Part of a small language model's weights.
Architecture: RMSNorm before each block, rotary positions, no biases in attention or MLP, embeddings untied during training, attention and MLP in parallel, local attention windows, value residuals, hashed n-gram embeddings, an embedding shortcut, learned residual scales, skips across layers, capped logits.
Each number is 500 + 50 x the weight over its row's rms, rounded and kept within 0 to 999. Layers, rows and columns count from 0. Numbers have three digits each. The size before them is the row's rms in percent of the matrix's.

# down: layer 2 MLP down (transposed), 1024x256, rms 0.0457, rows 162-208, columns 0-63
# up: layer 2 MLP up, 1024x256, rms 0.0493, rows 163-208, columns 0-63
down162 109:412442484580476560490582494409532574463391484531451506469568472448479500469547594575488601500420498502514493432442457458414545545497471498483575492534475532456528458546394479436439578576536447
up163 103:436498557458591452553516494525510591448450527542517452558542484512550583509378500543554567499525424516512538496468381441640393565540494502474489481488550508488492465480528463487535483508485526
down163 104:429547521614572577402477438443503580443489462512539440598567396530513475542583583497526421456505532518551515441447492502501374459424448536404462412464525523588490413490527487502513522569527424
up164 096:568514583492478431499569459536574488555512498482554581521373568455517519485495556497607549491529462505473537538447490488523469506545487505509575540485425464486504473468500488451448485539482597
down164 099:536507507536544508435631456409419514590526461481502431501473570491563546524515523559469474550536497458544466583539442553541454385513568516466522499479537453547446558552537519493508494578579538
up165 097:484439559368521470539494541517468535403484464439558511482541518484531626517467472470477566559488487477495522493513446481627373481508572463530529504519482452589534491569493509496560415513447454
down165 100:582587501573437516446476462446430458478523476565458482558541524479544414519482490527535447497447519462443571494515520547521538541458603513541497560532553617594448509525525557498539472531573415
up166 101:472450487499554528415492468496590482477447543569451545506495450545505456574440513575509462424467479435506482574483508554575496503554509594523525469486464599495517487560471554421558443482541416
down166 102:557514489487489537394535444461466466509522587560509455456487517567523507542485496536431477466487426489497455569488521566552493515512540558513479477439540576496502503466512492450476486573591435
up167 099:569524531482491594504537530509571463450490507486505475447527508523460480355541484531413457590421530475455516529516584409533537530482466581521472444377559432557545483542483497496521480446358531
down167 099:502493551471521524532498518446519536441433486467333474519522527477403589471472554434548518584523556520526459505461470415410464536471441464488573531487517408488498506419563472435580484593394514
up168 096:508572436486500554512511495501558434460488477495549449424488449510488534509433544587514561596559503523454484582549517561546511569540542558593534503426462430409466536468458467506461567520439471
down168 101:604530518511496457575540575494514523485523458435491475573426445495460414540525530460519432457530496436463507555438496481513541417409538429474435506497551533505507459504499490460566459524471533
up169 115:455491569479502486549508536497579491471532520437560509479522465472510578497460534452544475560544438496520525516513505492574405560560498439570483504498463512483462546521415475395582418552501534
down169 113:506508449559480461456508487531436494395512572477591471566489546523452479591414581536484419572467562567521431475474520546523447423442497523420448499491487548514508420517496508469545468521560487
up170 098:516534550525464441554522517492500536456544485518525548436480460451485488449520537458496486515442493509477496506471533500491509562503546481538523512502402482535552448585548553481458412417520608
down170 097:582559476488425423484580505463494504593520487532575536529439483465502411511485458477570499490466514495499395543471503456451502471508547500495427536482516530506438555489491444471505398564511480
up171 104:481540564474445390540412493510460580373449454428477553474501535506466579539484530501487551512533442592461551503434438588492454502428494451500528435454425510532551459515526463520577495482422519
down171 101:603494433537596546515476596506500432506494496508396492482560514499489446481606492540509529484563557457473508611471470499477537539394475560448466492411585550538545515424547509528481442469482537
up172 108:407511565409423451601470475503478429438439502415529532519547577410472551534475442499592523508586445473502473533486436547526496551465482533471523417445510451435511495408488500453465473508466525
down172 107:409471481411511528588483435529529462452547538433450541425430537501410475487558525517479463432612591499500561474493560489508407505530444377435489566483418472542604495563474529475522520484521440
up173 096:502517505510484530504513582487453506469533627490563410521475590480494565555539434527512500445498515536457439609595462458518510504608547460542471465381484449501469534540458468516483447380488427
down173 098:439503485531492478463494647526509425522550553520572495529418535496556505530515444466551554429493497418432531566531506459476405395450489455498447512468470478464542556469465539489490486541522486
up174 096:513457462500515567507502511480623477482486569495455523513456442485633528474466537560533462547440496510464483585509547552517436626498508498522557521513389503445500515512578399489490549451541440
down174 095:485484481474566486566432492449568438602448559437571470459476588528564556520515423518492455550546465618485523518538478549453482556537466468425581392499529556560481431531506448475534427443509518
up175 098:390448501545539466401469456553539486455470514602551482544417454619454606566590479476505519548452595527531450565500422535497544498573545482515544494451469489540553554457527408485510625482493423
down175 099:415506421645522536418519505497514506544477526569428452485492507540464500573614421476456537581513525514541571484454414551460551525517516495436404505520520470557488517494485423441484504418499508
up176 092:570490489526410454466561570500521557547504509514518441427494462470468610521485603428543551495414589464507489519496463480590519464473538443502518533451477563459549529504394538500516457467407492
down176 095:593520414475414491510546542445547414511474468457549525441413520494565429534515564434568515542513516564458485504445452509534478527358518493510509457495551558532487610471479419494529361510392579
up177 094:404440453410421549524441530553554544492527515457499512488457480601576472427469491510443460444494584539421511522511493427527516515579499570449500535446405436480471506574487514440568537495449582
down177 093:479552491449564507360530418564524536515510539446501536542424430532531472488484433544532546543540482577474407441655539484467506491490473499584464542479476511413433509476568521567508492542475593
up178 095:507484488505496478447465459491555425552507579494449577541496502540484526522455506510522536444532572509489415528542446567544528628495534446504580480540403504446535404522513524471517543463488459
down178 099:552498459566475503410467488375471567465458540507530491515533531487477519464446501439495531469533489531432493563519467543512547565489572404483546450526506521454446425497488533464517472497478510
up179 135:535571547523565505459483487510521464475460478450537567496486444513480491527525502519594587571491428474470393539470578453589455515491528556619565480443522502529578568449484450401523486476527527
down179 111:497636509454441552457484499491508482531444537414540420569405595512501534472574460489439493568594490497540465490369486415545540538659514449432456512519483456557493534476433516435531496473416525
up180 092:556419487572514423516488552630515499467487526500488562538430452623543487589369579459502600531486477507453413507526533542468484565478447499577607516500500553561530502575533455417451534514423533
down180 095:456484477503530528486504555444470567531507545485480541484584487477488453555525445360416525498558416426518471418443430569506560532475530584566432447460558618549472560469578482582452503496386481
up181 100:451515483477443547468616454529546443522510530594422453386482547453466511464425536576533508510506525427510522528508530490617525607556448528529530553393430496407460505545544549527459487437509538
down181 100:506482514466544418533444472608534466525522461471419478491446481611488469388473463434480472464506452433549644515427547556470449487604396493510484538539480475542497522523520435514454523383608545
up182 100:494521598498485466449494487447604510488568533613561467424477500479506561540516510466481502547473568532532544565505470447515544490507517517533593484470419517455493470519497502470493518436385515
down182 101:601500474404494590610471407423460513555494537521532475496483504502479498534491490494512528578453490456470582498483469421477484449326480473584534448526537567571515458447520520486463539518374515
up183 086:527458438533399493481548516574639529437504432540459450497420479530468576467446445414521514561495414514431505527582470459536471494447495434547470504475540458453533528508463465523558564543462536
down183 092:540501436516371462506546493416431533441475420458465464517563581495454474447591496446498430437518481568496548484594507513565557434485511498471500525489567484529516473485585537511584480474486497
up184 103:455465517480435509564522601468527503525545529495516426445512476495575523447536479484512505601488494456537461501572520513506555537538496483540485475395334510459477536509526477462547511432430472
down184 104:512489423535447509434468438524452404648414512432611543435504474527434577428478430461578477495445474495448418500559545500429437465488546469541538489523475585450518487481615538514389448555554486
up185 041:454474492408511465467462538652445520432555555496500488493496491557563547527471473457446511523420471495413452618515567492525452618537500549550567496376457455489496534459549468509568521523473530
down185 035:515514424569493465514573509506559460556436450462529468445495425428585457517495609513569474521533548439544449558545534558461517413429554518432529495603464501528558559500367393508405475446450503
up186 098:461506505486566437488515559491620418459543522493459429469521525563441554471551499474463597533459442535519444536626537507540520638453588469491511463441490434541528508568486506520456637454502428
down186 098:429569472463589461561474569411537528433631422400463515494466516413516608596575466474591503509451551446457599446563484533535536602475489431508453478465452503536477492549573542514446476492411528
up187 102:592456505482473425545512524537567481532512378538511436493494465543490641488409491468512464482452524509473406519578536493466432506504551444519569545508395414458574509486529529422445520518529506
down187 103:496559464487534610595532551473586475559502440411455475497474508478581501534384484494475478486519474502410513518512526459578442494549580509512520585585517423460559558450569542443536567513538456
up188 107:465415516452400474488319482522546528492580473558514457481526547473514546540527487456508511457508513521544421548545472542503451533538476473442575447512447485499505490536494477455453496479540598
down188 106:460558517439472487504579523527481450578542602495458556423444429583634474554507466517516492566491514464462464495470499521439463579510519480483472570581510477598526536422510545449486446485506431
up189 106:541436444414517559527430518513448545476526476459517519497510518451535502523532421453478575502536573531472589474543595469571539549415474484555474548485460434524541460473492549497553447519450405
down189 108:363522466539555473562496388447505487463522397498471480523582478441413471568580481621510469464532476514585575562499541539513540493505405509522530549521492472459516458423479554489497477496544468
up190 118:463458505416477479503417566544465463486583544509435538493540463569461526459543498543451518460607600470416441608454487493691553487495413483547469510408489446580489431509575503480500519486454469
down190 112:431557472527471529459475564531504512507489504516398522536500489524443479563458520479528539460466571556500499482383527494515462509425491449525406500538502479452494520565462569445637487458534494
up191 091:548494515463479480517463547586493531462561481508489542436451488555580550497448499471516548508491488492445511501446525528568504590458534501539517504448409503496452440514495459515485489462508434
down191 093:481553576500563497550543477475444486493487414496524476511505494359552499435523480478448527525387474541513449467584498619437430535431556406433472363570517463489496555447508594539466388481507483
up192 037:439484494464495465571428594540586543494561534517492492510488464472535577557453506548427535518405512528421469591597512407578517488499506536542536480424488397498564449446502482438543449481432534
down192 031:503568533463492516471521544545532516496485521509503540511466502492509514499534493502513450537525577474482489456565454407410433541457454567454496539606562531529580531461611447490640491434545427
up193 095:577473620440486557477447600537485527530400450493472511555507515423524604437567511547397502571393443540441527547574509475584493480510598527549448445433564502487518515507557490493453452475505591
down193 097:524378431525504559588551569552463569553453479511533495553566599484467477505452523489468423490595500476599552453477525509455528477515409481415423409467489580472456534567473561592537492536558450
up194 096:483482510450460519503437567504460589526582495497480411435587449522483519421503440498458608565480462413455505505453422518538541438502590543466583453459486508523561530530450477434562463427392525
down194 101:422515610517491433545546546520420499508467536503463531507608472500458555499444525508464485451425508518552538460449515399572496477506396512538464495445569470431497536589540546523541572486561477
up195 095:549534496517558564325485525502603552432588494486463465477528414536510518474482491524521462492467497525416475545520492523556538503424525557554484460417506536526499410537574422439495599527461563
down195 095:484473411577483451488422450596613469507546500461465542556476334565591504502519518374459465454511423456532472502517461472448501463372499503459464528426517499516505498510503415573503468502578520
up196 101:581502671508553555631500652507452549445447457406520459391505517529468530531476521437511564541488497523490488478554488475584503518543508365518465465523426484487511559588497550504558439504540421
down196 103:501519601475528589557516553498556569558439540476623445527579537441520476458442566448552485528490511452614586473525526523516576390435503494514489462494433479556484513568495501488532472533491481
up197 099:464560492554548543510483565509562570512570524588577434544474490571529504453520535549486411454524552527513391549481418444485510489440511489575527457458542437472417510497566426483400578543428547
down197 099:537578477612547584481612510462519486484480511483472432437582555457445482466475551540526478514515524529592436488485433490447600485491492490532553466450537478484525482535525570472449432494525561
up198 097:536509588483563481516488472590475558539434540489463478449476542492462475540461534553553542484370419445427478524519405494459490482473506516551541545405501514439471518479543468457474458480434588
down198 098:520515518466531449583468446487420489503557488476444464510563486549524512504490520443472617505488401443462497442474499505575516433541539529458499565491424497564526582445490618488566503503506475
up199 099:544470466521399430485384487549450472380483454503543543532421412527508522527542431527518507519561532506463527504463534483474526495428557452519413503448553531424489496475537491538445556573461440
down199 101:485479471504512560563464537448516416491346499521487523466545567491526456556515518529477500493523529535492508476414560460559548426505510504410449447569527480478594486503490481596527514537535431
up200 106:523490456420571475558451484586524561516484478479524511578418586534548531464419512519476479420418479460480463597566504547548490543507540554593539510518462415471542478504540519406509549440457448
down200 103:563524443525580515579513492498423473460500490454532511509441540506541559495459521559436512515473507341552543494543455453443498488447497571477550509449588545524616504475515532499494493455451459
up201 105:556487570428524463549553539463564446475605507549459455425532536462534421491498564527500497538514598527489522479563546523477528505582507569524523492449549518509442461531444543436486452556390446
down201 106:568508449493509476590544483408473506487509512469525560436492464597584438443516567468518523532488496498395573453515478450508490439599510403525486530539475551519547458532534436516552469478507479
up202 107:464526499471445439443502549534471539421454520445572455552565546551573530430500485494504539551483497505491533494537473377534470515439450487520559447482518528572542504478450468544463491630505466
down202 105:455525533498473498525562514492545512521433441532566462405583526563575414531502529552464439512525473592523460489467501295521498444534455524495535499543570585549476521494398477471523578538630456
up203 109:423451647352511445579475532552525547475513544499514521495501480462478542448466504481519472522484406497526512498512527453598482546537491478507556569521510433601536573454423475468497418467468589
down203 107:441446410510603483588478440507471471496473498528438415485433602483516491514389571482552572441460559549458521502520484486544484521575497507447534614444503479520577499521480557513540490580562532
up204 095:535455585438541585492515613497531447504567465471554447441544434499519474540433549553529459527529599481477512492554575546580514533422545555517497422411522410597542500568400563482509502489471483
down204 095:565493544514523530588474553442478503385390476416572649523487439546525481483517465536576511559507545491459560524491497474476464517516376465514512500497458504455504401507506513546489513485485587
up205 109:457544543468519492407437494514504494472535450541498540527521442521512528520477506526424481548459433483540470518595561530487476507491587545460569445540553546419494538573539424496475511450528461
down205 107:563582496510449527450568468512514468539509495541480545478458516558415426531560510497473467518602395536454533450499588499558537515557570494504413360474541592476517503444565464474448487536586476
up206 092:421493581404585466510467508519532520483507439466475544455564436486495556451400408507523522480473488474436451547418466503518486489508591499552477592515429556540547480540541589447417538459571563
down206 096:487549522597566500474496466411540424533582437462565471579497376401573514524552503502607513482528540494555481472436528516494487530411560504547370490434505486490454552579520605505529615516573411
up207 102:458503456381431513426502492570494604432463479551404444483417552585492563531500468595431528560446577529513499499456450416527415573530401465514514634500465531511500467529482531484529510524479493
down207 100:521482561442412515514452527421533431513436492490454460485448490452485496418510465453550472515436591458513507538484643514515468542497453490408519577536470509503525551545465550523532504476516443
up208 093:488463548446575548392432500518540439491532482595536582498501567405567416490510557571391470443522508476503469609522406525516438578471525534485560419465452507494568559486558525514460486613398546
down208 096:550474469639505591576545483364542513537452455480568420459574584546547531547444546542553538516449502548584467482479496553479543513558492463513558485598578558406457511579385516481537514443493490